Each number is 500 + 50 x the weight over its row's rms, rounded and kept within 0 to 999. Layers, rows and columns count from 0. Numbers have three digits each. The size before them is the row's rms in percent of the matrix's.

# layer 11 attention output (transposed), 96x96, rms 0.135, rows 21-31,52-63,84-95, columns 0-95
117:543493551518515513458552425501476519610463555497453446605568469561534537398570589427500506529459526563481461459510544497515489455496514546484548440520413494565537498567541498481494459501414463583457576589480520535488379561479480476491490492440532498490523511516416530614463469370510534427
103:447568510527406464490474598466519548432453423556574466413526496459425540481492445485542452502473359462429471495607485453370489532463493512417445507468478580433483484449486514497502529510488581443460472518473481454523515563491468478503531550494557460421463552495564460460487440536402503593
090:446511437555477535420529444506525542642509550428535494503450418444492505444441505529527560467545323455492525491537528495495470473526434536472488499491407533502408477489531444484516515469496491581532528483488521541384459496492467516464544499510499451521351411528424534493436576469509559444
093:473545437474662469481471438531458438482604521540452530540589541554512448478528504497469449476479533468441450538601489506546487446425537538472522555414470556445413415500430515489510522507487465426471450468497428564457488467455471553606456423453573574498585463490520539457447521493444468473
122:525551483573406511457520557501505507480569509646561467449496613476438569518508506528534521433470354400555537556581447473428486484542519520489474547466513511453435482499423575493455492536464592465464558523452536459509515549446457476529507514471532429474451456475537456464376464492435472487
096:578476566509563507477509508439395548424484510428462561498544410478523589471453517459521459523416462495452435511552509573521518578457499528595516400527513530547546465456426490555488497547442490520509532642443487455528472516451403465489528570514481536418486526481499411568489502427502564592
114:455489445464588529444512423566549496528484512557398493535568470519456439524499488438507456476432611445568444459455543485511415493478513499526519523447525467477592471480451493558449505484501452572505462569487585598510529399449507594564380512482571481519530525454454531617485496491511427558
122:495513600466528472471473470485536518402535429521477543432530437518438541539484400477489429480386519433447390484512553450447457557468507485436408483479489562547617508459419513526457521519511606489554449517439525554568519536507513580503468504462544452427500545497434397494544498488478506595
094:475504462486456609474490586451481451487398540448478482566446539494517524346514574535554508535506565574487557454427522478523470512591441484479607552501507470430468523506528539488567472417510481611428545521545498457534526479558407457491430522503527462620542529478478521519505545467511574444
099:530500441492394479520491484590540538567478558505528489501393457508555473572519511479486520442582300481600535515580512446504494471506510525496420485513520514532529506477503487520526559522450428583566510485555491477477408521433530418525526428462384489492490449498498489604445454437460504527
092:455573577556533439470500464433491571498406477549554510468513463532487575573506457526472393492423496487483529421588448490526575505557521403395574534475518546501565468542536550483535455519506547510595546531467504430527485501542437412407494462395546432485461446478483433462497462414527497504
124:466471518492352450575541557535468532501570454504551472516452547410503544554506536536584479526502453641598482465477504556449484518491486528521544381523463478558390592495435376458501450495488438440482505539516534441491503413486562467437474490479521529447459509468462486569461545494531509452
099:610493461478538435423531504520505473515534521493447537556511507498468420417558485515451435511516587670463493441424610495491495442478605516506450491474431528471524524530513468437521513593543541561472477526554486419516468486465509411469497476447503429404611529493481576527494506417482513461
112:574543530511536402413475509546561509595486432527641535538465532516479529474490544458508520495558452561536440544612476472456547435444526545513430453474420531442520548533565498569506519539464505495478511461511464481405463551454576471507424458501564518471492566508579419511388466473414499440
096:420626526473570486448551532496464515538581515567455449569489487481530432463423497493384451459449553491496565531468497454498462552566514519561605462516518618558442456579601520506492514524530504503446547475479502547519404519517484485503590518481538468523513539470498579524555489532451539355
102:536533501542530550559435510454516431614458535557510458410547533487487476481535451465499407506477512389422477520559522418438425473575455560374396542487498456440465564414455530536491495440480565517670480512512472482462532470446484450551527497493459546556461505514497472530455460496480476486
105:548527622494395515448447460581520541552554526596524473482496540471467573490500489475491509454519415458569500549620447497440539480610529585543467493512497523540446506491521571524509483521469578525505555452521496403459501543492502418547463473439525491484458490505503365499372466458515538410
096:475526484457584465467517491563501465489564510459446554515472506549556508496455498490429483521481527595501442399456463519507537455576535494424609521516623472457526506439465548439509475465564467576457498495605513553501478494557565470501427444472502452476615481575430629485581515409480542460
103:414481451540467552539501512523526451521470554507507501419512374474487530602485486525405544495511527429486488518599432540580418471603377467488526489525551440557503563422534491522420459441449408443553512525481494430476517459526501543487462475540445487496396408499446491499484548437574524483
095:471465514469541497521558575480462441483421462431518533466414465536531614558470577475590601557490483517457460489481520468556526512474355542505485483554528526505549618472513444462556470492524461461489449420492456527417535487542553567505472465596469605557452506494460514482583538515466527601
110:518513390472506412501477508479442461399566426439471466487496519494489415525559453556462494506518533603537451401501534580493500512385552416519487435533473493457464429547475503552469535489483570420456490611434500483505482464416482539458562557420547424432551504496561556496442474581507493482
116:521597463405577496423494430567592500597517582553489514626519540562504504527556575426437392463514453495547557460532553486535544461519526542482506480440472531482460508529546440492465453522530426535489547505569543558482516482551576426559454457481478462472537486503411578530421470474487581481
093:548468480505504503537540542481548485527437471443522532471525550529464469504513523492543427511500658609604479546490539509545401438397486555496555511507368548407564526494412497484538492551505462512383459518432437462556543512413460481502443448505590445469533530501481556503538492437535524520
067:522524544495485462490500517546520470454578475541488422430558531435462511507506582476562495447460421623528457469401455501432615533522493545445529458513503538558441598473463409541526502485500560526490554537500549440501427406464563502482430449433561495387418452468480573501436539446517509462
091:520496486547456481483577492457561474492438497493508525531452540486509602446489565599541468496487603593545627488448532492409478512514433448570508448482420509452593483450409486516377545546458474541523503452492510478452587441397481479518489493496579485404502528539513587511525520514539549435
082:488487530508596497432456532516557500522466558452523528499465523496559494480452456425421518501599493472450503562583450531539532416534518491468469547504344567548479511606621613539491491558520506506533469476554485440445460529429503483505518418467498498427493484485589460457402443436424531505
087:550575613502461458552552567577531528402507521509526497419533602484443507511480563537498460502359494441549505577520541405445535526443560513549473395528553517495439555542424505519458559500555504503495469581482553486509424538431485530526532532545568595477503530586567474493526465471464492453
078:523414496457497558537444501494421516447434379516407487491442512426526398502524534542477529528504448484521400445466613529567541450432514515441552513524541452504470554510417419402548471508515498493433498479524504479587404455556449412489464495589421533551477461535508498537458532526433478544
080:557474626424546506490476412552597463524555564547463491485556672545512523472548441494430524497514540474493489461535457531494494454534549568570430553516465434471504535537548482586548433536491569516503595534545482488490447508484478434593522436504450521509535494547466409466404559490452525524
087:498381466481484543630606479468484574496467513431509509491415557460490529491511520600567533532383537528531528490506411456522450549472481521470535485533599387510440504443404440471421527491438522502461505529482493541459534534524515474443545421549497497448582452508550587578561509474501463474
082:497496474437479412496472527563428496440519508502519458513494562517537451465542508380398501469589520574473536537499463508532447438620406501529397378557413549573482533521542528549514469496428565459549499472603513452555490437500534525506505521492448500505571545526448477443421518450525558436
087:503549497511426487591571624540434483519510483539485455455464481485549473544526562530491461527496399477515465553578422525545428448548479553443473464562604501547387557513561538457438450509448495357493533459495494551464432551522534528393555482581535498524452472491534549539509507492562439547
090:504540492542517431470552481550582478458511609432529573475504465496468568536501487460481481467473519549482584526461484476390566491510515452591485465486432518458618425508451527557456568560548512568482413470527559465406602468374529522567468485469528482466423540499536518485492422478510583435
079:524479556414520468499517505449573551477532553441521436527540505564498482430467480429507482434435475448530568562423514520463541546600526494558453531488469488535526576526583580532421450449527485523528539564452519432537682587444460470531487499435519448459529600475529530456500579489552472542
088:490527474493514466535553519549513449499511597511489524520513510571553514453521506522501487570503657497550515452477535554520453450552496525649517517526464530441531521514511565482480502516552347525437520499481516475519591503447479473383475453552601442507599497443446594536482495501596458423
# layer 11 attention value, 32x96, rms 0.12, rows 21-31, columns 0-95
104:457454467444432554557462473464572553409437566531434535505446590490400442569518508553497546505578484427544476523429443422478448550530554575492484486461458509501528464494506469479611468528567526471525433456492581477470539556505517546538610399451429571502514459560511502441439546455485563485
098:544580486497492485534447404528457432596554473502450535429517494381385484489516540578516560518499487482455442488491465501490494461477473503494597577528466360453427520464529545516504514505475491478437583550495427546511491558560667547422488499501539526520501427485456443578466492531519524469
090:506418482510502609454459476530552511544499495414479465498498524549430452528471448467473604453556521595491461592481515531443522514421444364531468569464523512588483498589594540533502500540504487491627521490585489437500472518465463498532548511494454518625546520535537468394495443547492455507
096:601425440529541490530473516380517520585474587492442483484565506540520581535543482538527496554505512573540594446414502415497457587553530475480508470430501510474557506468489469451591511538488514554516610474566501587445456486539458542447420440504468568458510526448519476550604403458518484507
101:563568428518465524520455511514549547552543452488545442469485480444525452487403528619528539545506475501484477512455593551523485537438470525525497613519493576455481550438495567531501455451450500512453545514521409550525493504502530540419441412538527440633544430535483426588554432510621535504
095:508527577517484492442594454540556495485490586434480516489536496538427342436555500521427470550484464545505481500463518559432468502622561468469459546539497570516518504514648507492536453556581560484426405484554540421491587531446536513481555563515479479523566522435502483541560467523504470471
097:498426469532454515383553507500452518396509433529565388470450498585591441454505454487588539450453508542465563444568460512521538455526429585483516433489482562495600495488510379483561478451489485568457592523506526572502372490524486502527488566518548476457460558557467487530495514525470521521
101:460537507580494517421429487557542450534544465477571470536586433467441507441546585540508489400438524495405589538516491553467501484563469480501533585379488566492404438515572431594485552522546477472437478496462472497534495511523521505482450550525541546484541559439593552617471517489466453539
101:401421493442358545554499482469513529499526520541426486477453552555511532469455479492507539584516493427482412549504369463572496529489551453524464498613508520575591548482480425438545584396437507512520500492514551483534551537450589480528509533463445530501548461567454534497500512546483584562
099:567516548510508531534603549555561511440384484547471508475471530448418521488462569513551561604583404494496560508511500492486557540525499521449552497390475479555416631469502464522442522486537437441496496460493416450428452521508464506547614556497518551625487477469452476488485480524531472456
088:508483436489589609557517598532486453527477449499404525521432495459520491588461443533541461480547504473452478593502419531474523532590438475437512556519466507573466512547482505464472502484562558490479487374496471582523400494500621528519477451495538557459482565474624482549501558430474506565
# layer 11 MLP gate, 256x96, rms 0.172, rows 0-32, columns 0-95
090:442550496453434463572454513559481481516333476447493542487464428553484432499524495486538494482446499513475557396533396530460513501547434375516523500509519446438535508547535444522482474422447563533531493453549509491390526467449434463470439463464459468592468427503419491464515523565558431433
104:487503490566531459466430489481469360462498498545529468497506504533442534563436452592528519550598543595557579560495476531537493545503544502434521504436524472547533604501501419444516422494442524508439514516465488463530499518648567515475471431464546408530519542422550503462427503399547517442
095:513592530464510477503407571487629374477513524543573452453397508456463549454467496463548545501475433487464544528622505460416476426512428558481522520533470493438485454456442540469532485556467485502474571448469510556440473575412485454529421430489505512538459455519576496559492505541392494484
118:455552563493524521465419539457462393485513486585437538326493476543467578535488551584542527465538446475483570489500592586557460448516521508437533476468502439493495550513504548498505493435520531491433503534503545491403518436556583446528383467424442503517546511397483519452511503560545468469
095:459519446543590533488431556578483532510530561509476508579451449432531534424610502550527512418483463497512433443551510511529544460563414517501468646511477537438533517545542449507548444500530485478535470467429362489489522412564488618525461461419536445522452513475478581457519535525469536487
097:444529505422555541460455560556519398468482602499532471406429482478497531482558391528486476451497412431529591445530551421464530453484404636517445479492465485468542487465521518505463581528537492497566445463594467495464512436430546441473533513504470606459471497519528529496518501407443549498
092:465420591559411497480527445502487457401470454489508503473393548497404482569471560583512564492513502576521490565425536499495473515418499486445611436500558474431479539539445469502525537421542460464562489569485492450525385421539534512553445528495557450447442474621481476531474484474530499454
093:491520417466447503540504552551498554544494622543501499520433497593554484501544538498477602435425474445442409453480458415538537470521492530524558576541503464528514407517586515480414540424519538529555436464511516568514433461551437482517471434463445593482384462469452519504494560541508501402
100:563468510473480448484458568471551440461588490552532476402472537550559516436511494544510533474501485477525527472576583458424566445488530503465507606480500551405450382561531441511511504497521531428594597471526550666507459557514538535517512500443556470499459505422478477554518486545485567424
101:488561508527510462411545495495498412488428481469506519537505478495459505522461440541551451428546504440515514541456646586470601425527542531472494512532506437515520501471468495423570527440451439446476521482575405577499468471428507412533579449443521481481468511413534507494583515525540497338
092:488539478500545501467484538525514425530500464510488447554540548530461565474614394569514476425568502452446484510506577493551505368542483543439402553547493570572528442439496615470441555492471551464510552473490496439498477482518574373547478470481405493501459526415468545537395474504494516523
109:431505430481448522478490488473553535497476497483414522476435462454459540480516598567578557408548469578452609466523484431507520522494508460442504455485489466441479501486500580601511490471451560525437682494536506533535491488497532569476435465425540545438438366514503554469460468540539481543
083:449540438542548510460441452599537471439424453429532502474494548499473456557575384467468473513503466494507416539564546414471426532529443522518496494549541459498482466493570390561427363501484494471516487490555463571462470396471607530458491490501472595509489439538499580502460576481458523533
094:482496578555461499449558438526642441572447383477431518466498411597525512511543471557498470466541522567530467480437596430556490506567563415404481444444536474512518433424499428524424458477504499527459478448546472509513523480470486430478485509400501524483445525502461582449536510434511491435
089:436468511412528538539546441533467423568510509486526511448561545486560533408568506552497617508461519519428406530457488437486457471549524484454548537440520476516586474457529425472573471449462536546471520490549505460456461430440540517484463502475504450532410384405424506526438525617594467515
095:457520590429470575539351570502476491514405430506541471474512589485492450527544445495488570452510491532541489514477504469508454466526529556498548455484518433495468516388544483531463462536458525500462559472551502491422441468537572517539503358450570468477506540413547540529504488403508476354
101:494470525475495423515555537443515430434512523473499453445511440473524419500496472585488487532499492569491474484498523581503450538512469511474532486559482538450457493507544594470583428470538607419643633560443587447578458525542493531444465488450467390536417473547450489502470527446525513413
107:541466577622417501515465505527498517471586530488470544404460485437514427501551444486578443513588565527502493465524563500482599506477347540436569520503543502531520529498516483558558467489525535447562473535502552472522460494525526571496498417448423373455509502577456523575470418550505507449
096:540484500465519479524476467402470478536603496572459483535514436474500598587520440518533539461529443595485477460522460556435495473438516429529552452437539571487437468524484471499523503424587528478519571467467596540462482475487449544450430481437509602588478442445450587442516480643538485496
101:429527437489381526543593561433385559417511504451548437532475470522530501467499435510505545491580436517547473569543492477466492490432472534410569587551507545533446495454586549561583546551509455482512504435524533489556506459598540501418432432442535523500466440447472545461505566471557523485
099:499638556588496471504466457459530530530579479519609466464507479518525490480513515575486543448457515415556475455531560546446557516575573603457500522397516500472504537436535497482581524529471476516498467447481534400567519419437467386537447534368512507488493456454403519525534516488501497442
091:485561469427503538484462542409462480479594545445617498558444520524489476527527462515505510548534454494544505517449445556460505445547426527488612519538487513475538554546498474505604548413451458464485501496391581457492558387505519641535441514512503470555463543466432506415396477529504530463
098:477528533524616502442499423512474461543467580518507495485542495536573525474515468464446419461602525469491559496509630470544480440508423505516490523526526542423504400520623506500616522399563479489455454452569494558522484472469484462454501435470493559469459587437446554544600502535542541447
111:451484436431536522476462543527479505437516487543543514482464485483513541417540495549573504433499502457509466498502493568551510490458394477466457564554556486407507521432549383485549511528530550414512537489540458557458476489529537529407502492429548397541427452622537547505540465449543565335
103:450507493524482623440511658455432492571489499553529487516549535488522572455524479495507484496591453555547557541482503352498518466533488520466608547516511473554523544569578493505552454467431536504457543401601467394488543543493448557516422524453532469517567484554458510557463464483501470491
099:456444573517557476440480488551548507469555478534537476507524444475528412480464473656530509513517525456533530478488564429513392479599448453526493425429499535497446424511490456445539463505498543383468538547550517410406483455406559469487422518456550503479500594519440563482419526567491508528
096:466630494433576592521503457459503473422509541465519478524550465391482517537510442540501423542555544505445546536528454555580538512548436528501471510545588483459662396462546540509524585425453521469483494495582398477484503489449565486530505473544508454546499384510500491490543479461504525463
107:447463580472532474494507496475499481566603405497477552390443522533483550518558540507456479505568573525443581387439495501474498544550455516357598577485544448538475551442465455504567430517485423509552530518467591513477539456544503499504419536435470518499588507482462550494552506558558435508
102:468517535496508511487538518479520521483547557472474529476528443539505532494462487585479517452479537389420647461572506474590564509517397527411535578527515521393464586566482590482549519479537484494495434443437496473491562584502487522525382521423586545480533517539522536544484542619479493527
108:432467484528562450521530435485494468527614390509503547435441546513484517468503492573532419549604492595466505475442482479517511456580460496465513515521523539550491450533503501524495439518458454542417536527482581393561487432484529533437386470366451446509554469482410542565439466498563485459
092:529489622544513510528424538465441488494438503459517514519540420539494578564462469479471574504451497421512534542505492366484568533516446492481565617501520506536551404502571531528571434581421504554495481528389433508570519490530502623543499582481494420508455502535474517453534476548525427509
101:434481519538587494530449478516470512512479666439600432477536528508494507445540445505442525427547529497509475551581473420477520606503358505443530524501523546425506499571504547522428506484461561467480519478481530470571456459444595466502527408426503545482428535533524522591448498446503554464
099:535542530415545517453409437576574478500502654532546453497438546459451475489453470492539547456589427520536496520424564502455455474598488546499567509453537460521475491495462509560467498523506437513522447500524493475449441454504536502527479385413534506604549441468434530536479542405593448437
# layer 11 MLP up, 256x96, rms 0.142, rows 0-32, columns 0-95
090:529588526492533486497436470480500454554526468521470488442422438418540419581496526550509500447443447469460513433525465474520524499451427550518567406513475467434475455502503469459511525487332452583432594458427514407459530523459559445527467511465488547420470510516524502517503570586462376494
075:439409442340441493552555434540478540584412499560509486486523533506519556445460487514506488584440484361493524482469379545489447494471475588497487465581519498453456473522460523471537528501506448513514408493491414484558540464432526529452534499556533587487479487545468499477446487523523622452
116:493563541511481398437520588489423515416461519519509545525454372463486553472411486534538536481475434511411493547507466528522503491520501576499576504498458556506457481507504563591492481523362525496368459524497486435495499593560530596486507513505426421514495486484539524464522401605468545496
105:434496528543580475492418433543462507469561495448533493466462399476493454466591487466590465465516439530500394528480547585471484362571410559513458493526491466588553490493465627539496548420555575522508492449532497443396451527516536466496504422431504542477561486480526467541514475562499499540
107:474557441521518585470443504600574542563512588536545500487420503553509538549523493509529544513486473437549482463514458461421485389543505460482553525562499448559549562559496446487534451577565436453430374388490408439515474466503526502565417468457553527583504484474460494521431549567458519485
129:522475523543467515552505497493471642451525434500494512509452512418540603495484567583526540600435557528434487554403555482521514551425511493515548440536505547521490492562360488499487499530456457585457547572442520396502480548623412497503502524528507411478496454560506471500542437530542480522
100:511459469418523543501491525464477500542501570516440411472472477541524562424591493439592495493511545517418510415549488525562512507528464482448458508615475478474475552517450540557461479562525590425516530496647562527412520504428502495412477487421576530500533483389541536581574469482547468481
095:465403397537513501569426564529561483477537562506494469441435539547545480415490519577405529473522501540431461540522448519467413467435502436490618444565534529562502438537561476529452488470496469509575440471587530478476531544426453471479465533477447556522524458418464484353553526521458475497
071:479542520527498438509440552592490558503543582440475502476527541527544495445492531472432536534534534583494560534491575469445517494524566520514521547554482515591618441458581613458501578475614422492483570474540457530531511462549438481613448508433420435459502501500529487542562422414513481546
088:574563451422477572440506600540507471590499478496481513497577431428483454508569455494572554552447430454456459498442552469563542447484449494520465483452507548504339490509475544474441589526511554462485475508463541486515473538585476507483491533478436534528504450403426505479490392586484608492
096:445462499489557467550450481408499477503594541492453444500480394617482550490496550476515511519497446512482481529496533540430493465423612444486528432571494555541491587520413480506442506508600447533604517418504515531439524471485525525581595516465392470496478520466503517601497460422515441425
097:551517504582466497445462544490444485580417560491517417462535515506487531466463611461454546557429526544495403504476433559495570536489444450514540572474519543538620556463468433480560469554566425516547500511439532465489399536562492569527507504453454498570586435534455429619504520487486500548
093:507497499464490494512498542596464457411509470542521536412537473476558547447512512500470508564353495479488548492519528564465564488484510504484510438599525517471424429538406483449484538559433538543493594616526490559543484534494397535492476554542496481511470408498406484475454577646511533456
089:409478476442488561499571517534526623431462470385468463515502463533442478360524559529517546466544548542533604548586448612408545542500560541449555420551490480574469534522512457464573464516476529488509518495519493543586491468582528438438502525502539480432463533483484491516552482445540481560
077:556494458515604392431543418625545564549441560549537510539465522508533532474547451532485450556505532558437560442491520608491510574488494466508603558546492520470500494453510417506491406502513465499521596534353515443476465423538493492538488572493513447547480561553459485518544444448496472496
088:460497478518526454511507511678473514518535555572407518480432466550519557437493576537449493423459518466488492537544511531535496619581543456385594451535477544485541491566474438513526509489587485526411399509480466527563526566497497417529539466524536505422445541473544523533458447521523440444
095:500498493522543454436531413604497546582528471544468492481466477565570561540419513511506488413483440384386477451441564518513588535491464404474462474550505582523530530423504426467585503461473482541492487577536455544456481451472558359496520599493466569437507459469499543495467527491462489488
094:537444546503439533583537629482578508466547464463551455426509406443449482561540448448524514511529462471464521486494481539456465533479491438511506471450552481545505550495456421437481417551445513485592499527525550602415534573496505578542459447533458394488469557533654516532491473490521424536
091:566477514493477524572553490369455524481544452515508516431445432462510513441578512478486457441500447543464446524437417585455531512431492496462425482518521595488477548450498355513376564520557488495584561505608536517466533499522539537488542506523419518473443556431555490488574452487460431500
096:610522451451535516501398521579539517463473604468509490508537523494504454480463499487376568561398482410534443482571546463559558468492536523486548476520486562506492416517533473575417507541474538528442502500546478502568547487577494638566469457499457443544507432485419415490547496579517545466
103:477490505446475497554517592436482477434490617459537526494490560474483522478494485499564496479524427567533428514478385353518378496407468479524499474619486634477515551504519455464487539414514545492481547557480454547521461495541512501464506500455508615491626551478509488473535456471490539474
085:442462513473556499500493461532482563507460457543486510509564599511589511430491458567492545468499491440482411496417588495487491417492450599576594530508515450483530496530484460484496465437509461537549567536503554561449475570351516418512485494489437461544574535522445575517473588519530429619
113:581506529520583504400457488461506443571537581548506460473614480430492491511539477485466464554539501432479515483578442544476450516533530517572441566499543514458463512524607528514518617465562566437491507425561436535471534637566515535473508458526519461540514570472587537419437424471518518468
111:630517448456529499469518497497472540452520515482461491499472485494460532490572535447576396450501499467479419389437551528497531457473507538489404538526532503498469452398504439493535502492566522541438621567521413439510499537626525462536437503433569478464352489519455546462439500473493533454
106:496443511444607555496517484502434385502463409469536516588454428498527480498536536514552485550435544508397500493381549530574494326543414427516519582527509502467489530532488521457536481510495478496562509582517529430452585494591575571476498483542470549532521467465523555514451537511522472490
098:445423443447497538504554432446493444413498435479466468559540533465584442530445448505435494513508548495587390569484531419454486544483432514474551461505474528491433418512465489463544474605537548460534538535620494496488502481529440452511498560465527424448524549555491516440475491656470423455
101:494429516577486572527559479455483491527483559442359516505451499444511512498451526549537542512526523636468443510335493523476522531466557538529523519546510447487553525480505547508476428425482486475562443459521523514564518449512416497507452569506535521453533526410469467558355601503569471530
110:513436524524557552529418517460536461494478557545575498536513490534498471525661428435457475405370452459484522553364505422488516430504431581531423443457496522512563451441437499519462531480523512481420486444541500492500497510418489513483458475499492540533480498478523481480465479622508613453
101:485619524489514462488509464561505593511459543551455531466483573494537539461473621493410463471491491422595584457519536469504482492566433499413489433455520459420412462407419508497568538459546430540475464569471529511411490547508448461439459480521550544483501462540565498456515486548533618551
111:445445515514470574527488530453439451609488488559456493591552521518547461524659500469532511440539454490515445534452544580524553503479483397542473558535496403528543407594518573474478475467460455536407463476501411471371547513519477528553538504482504435546573483480474482522502478573483553536
111:510460503430476440398433565507475475466343498491558467491505478536420413519559524471446604543501463550560517535548554523477424496552415525487446553545503483446435404484570525499512519501487575497443465475545427559484544462503582463473506481542419469527445471520613450539506455439554531562
092:506597560466550524464452437566564511561620383516478494485621443565422505509529432418429522540534520492494511494580469451473484525567556569517449504428515569579470436445479558486479493482455570507474480531550443414557528600487598442479505499540488529456491536471509469454509459539506557544
107:467599529527403546540578510444509487531540460504413558463524462554566546456583547532425486519465533529444533538608496445525558467388511457480493567522511556437528419427620460473528569466493468526539604496457520555516475529445503484481462581542462529455427498563498501470472424551429520559
# layer 11 MLP down (transposed), 256x96, rms 0.137, rows 0-32, columns 0-95
091:487544533531516418444509446442565540483543464450494563355556505502501503551533544438501482472493478500467440545527532541568520517490583498486575456572438524459472501461470480382508470492513548607455477490444481501491517548541469515533475456472464462369577570514589636546409524546471434545
073:528393552511494622456376443466482597527527381478526532454514439569453576440532596566508500507448520503485495469512454488535431570464457447538524504438505487467423469539485441430530450462523500553563557578429515486526458484474531570482443495479525527521500447583406523393487475503491448508
115:502509483482475488519437455550547516466491489504426474557551537518529473555547598495462467399434565469587519505466448517609490481510523501486533575502721439496550458467536468384472489471592489551510565463469603481488581433470553523538518512522492524481538549506433455480491556470513555531
106:492464510543550497514520387533579489450585493519646476430505487531525439488531453524404509529421530599501454462537553494488395466496516587587414597464425576542487547535479512510528438581555452469526514449422442547477515506528451473491488474452494456470492516523526435441424498497418564515
102:513565421551471568548612487575553515561521555578458507630468564541570516547463490528430472567496606431514441551586510533499475444511544485531455554503476474472503538539484472522473434555565502518398499451543470490479464480542517528500490405473558536511537429559535562383495523483400525536
115:467600443482514490451514507564497424565493557466526453476502531497532413453511441404534501461565293506480533495548481418455485436561504551417472468471554465463487498502568502500487476531493483443576457469544483546409471526393567451457565488562449541524493487519448617497499493514505563499
114:458405492557495570427514468536497469376489527482462508490406454497469538501523521515538522492507512511462509517489496536557533547471486454361476465529685480456518457482480565534495604428548527535542408489525497549520455388523457555549427537395514531465539488505551495528496474466609468475
096:452433548543471514510492465524585450560481520529534537632574513435523552470499567590485453467554480439601488418467536498509488534521514482646590447456449493559531546487605571528566497477506471548515468482481543532417526567474551565461572485520522501501428477414463601459551466518495529519
072:585567536518403496518456436461453558429505534473518582549526468498532521554450573494544423552612447500584553565549524558552517523449480511545556486450457495533551510479469462443487509597499428490490550540529496508533458444478424462605619501506454558439571522480387511477568547541546526549
089:454553414538430522483426474450523490566441498478500474535516461485491474502487462548493512565621476512426553508525532488553458513538406466541419593465446505448471605558544442482460578414478545501417567478482335536421540494515424507518515444535452442423506480511514461517437414497515479485
095:553478648499466403481511433470508566454481464426558506480529529455480502475479526505384514473578419556442521510515479441481475531514502403554519537435525458536571476553508462378536463557521430557505515556559463472468505492517391544456590448505554501500433402568516544446454557516501438524
096:472405394513501504439444523506478485517442564503448447451555558494414531477537526489519558582523429504470421492425456443606524513520469548441537450461668545488626541515475496442515494509592489450575509533463479454581462537566434488470529552562544467477543478542531524573515527498531474527
091:431512428492587403521433493553458472495439466483500525390498493534492430440519531460551498486544418478490511460510474411484342442534474577538518509492556455535478452535476433500500444553502493470513510508533562502533441494435599492438464501528543594439406482575529561559477539454585596532
090:510520532498586487445584477524481571391517419480573510440483589486470525483443589571431483571558507525625465499506482537395567490495496548512484387517479471470491473501478476496561424543525537481583451529553557536593562495529566449435499472469530512511477477505441521558580463412574459540
080:507583441430588438524577481522433565547434505508615529482505544472539529428499488464405522474381495559376589496485470507464520551504512479411597574512582507442500499494458527472442494475478505525550530487545409514504478380548489489391461532474468475512433466492444466525525467466519458463
089:483463473447520546552436573451521486459519548501528506495451561522470478479476501526560478503490378513490500493476515537496485520479538560456566468508580464568486505390619540495492495504365531471435415470448533487495490487534586450547469535467592522499355593412498570533545458430579422480
099:507409471557491513402452494567487518424537408504568504504504516505505551440458546577480481560541585484412546472521450454553448394532373526396540561533487461466474505455522588481403473419524496500453564517537476474531407528534569474527489487509408497539496458506540548495422589464461524467
095:463507538596525540605461416483511519467503500446609522425545550472602502520585452509486499555547621563528433539569508488566552595570462570472500460464519504487537472479506527496563522502495555490455409495453581502526529452467547518574410473437515498513547453523502635563543543477549499491
092:491482574439453455454476430327501551523488413512508547496477459485530546443583516574530513525516508492528405493573462559509490453514495440445512471589517488520501506522513541531407492494517550411573498500519476552503363580483514513595498506495479505495653549467540550501564422517505543548
093:459496396506548493491524502480448540436475465472564520462613567549430419528582429413469403557511476519527540562473490558521555462607523484538524422468534441561582426479523422472491481467461469492501505534444448458530540507530467463551519581570473534604480509538563531435515385561509503458
103:392436584512576480440496533469407467531472599533513476561445527501526523549512481542517596389529460450553517573502471442498467432505519525477501536532648600555517574416514570496483536450522482444557538443508471552472417516480472533446467470518407542551537552514484534492517591453494549506
082:577551429456510536479655507588444443495532472576431528480501510513436535474476528487480549522474437472546528535521470444511566529485521418524407482499460430495508433540596541536536457434412473566469515436499489577503535473489543598583567403555530572523469429510520505479529508475529389458
106:554552561536440519413562555362514456469572434447529433493542449426430496473456566587564586464527514464530543454453491430515519514439528503530527499476382535513442582525486465486535548599459570572555560499474545517532561503509416521566580542473517480484447489511562490471450428489483494545
117:547508453443536446489551453483527663516610545530487478519497501544459479612517576518448464431506490425471487482451500571512481470466531521484494497547429618493476509571551501424481455533659475501453558569407457493540533568537507479579457508496421525525472508502523512539432470582538539526
107:492469508476558577423459683524396490435428462510505512500506578516595538463529454565500507548481443555557458519508501426551624501592438520502583504487439408501449481509489536431509466463533489496464507476509564414407523518575468576511450518521465470473573444499477473535488472522507489556
101:478499434483485481521430535520497479468504531559494471598555545446496454477586448328497514507506616504530503534538424525637523490476450517484459548574532524475534487494529505529460478474621443536587493455511524550492457505529503498443431399503571451423495510528532473575593512445448472418
103:499493562556484522493506547553459456543571533394457477434469534496505543447452414441513570500462471527486494548386503528535483450517503531620439535453474479549523482612499520528469438490467445527506489413495512465443612512559382576578422496523565552485477541548522494551437579489540435418
111:491404498483566538422492550388570443524576560532504523480512495598488525462647510467444460463448500552463509511476563565520548541491379546485405534506468491479517476440482511569494500587514409500509452400513501522481466542458488603435514475529498486526514545507531597483438532518576589499
102:460526512423547484497435469488443590510421495499469501451486527472519517463505526442455491451523541389513566475556509584554575516533470452459428576530368499520470476444492514616446507524507484506572471546580484479441420482462438482374404503539477493546506411426436493564530495578562522507
111:498420489503575557561500449562477581546520490447563471544473409552582523567528462441485491512509425588541466572485455486567569560465482393513487530502495474525484386504571562472520479497487488565540418352531545531466431480508513504445567522585492444459536480426519547505408545503553519518
106:433502568441562477530446502546553513512498496526527574558555492502544535500502496475439436475420581448457568508463468397530579393527495460513432535489674459552553530453511588582519436549449505567579486411504475491509476472473453572512478456535542519468543491488448549491539580523507416550
092:430651494532523483463419537509493590582538443545540493442545495503481576552459474459494485542522427433531574536516477440561443588480567502526409485507477469488459477505522470475530507478462520368481565584457574464465517558559476479542567449556460509547523476442396456439526446556501569542
106:517569561454556465448496441553531512581496508519478420458469556466471537488472435456479486478566361433556505604449475513487478435554441622449502557443577432432545525504552464543450490499449437418513516414502539488404473442463509482462464456437537525492510394483464527466473522464593479462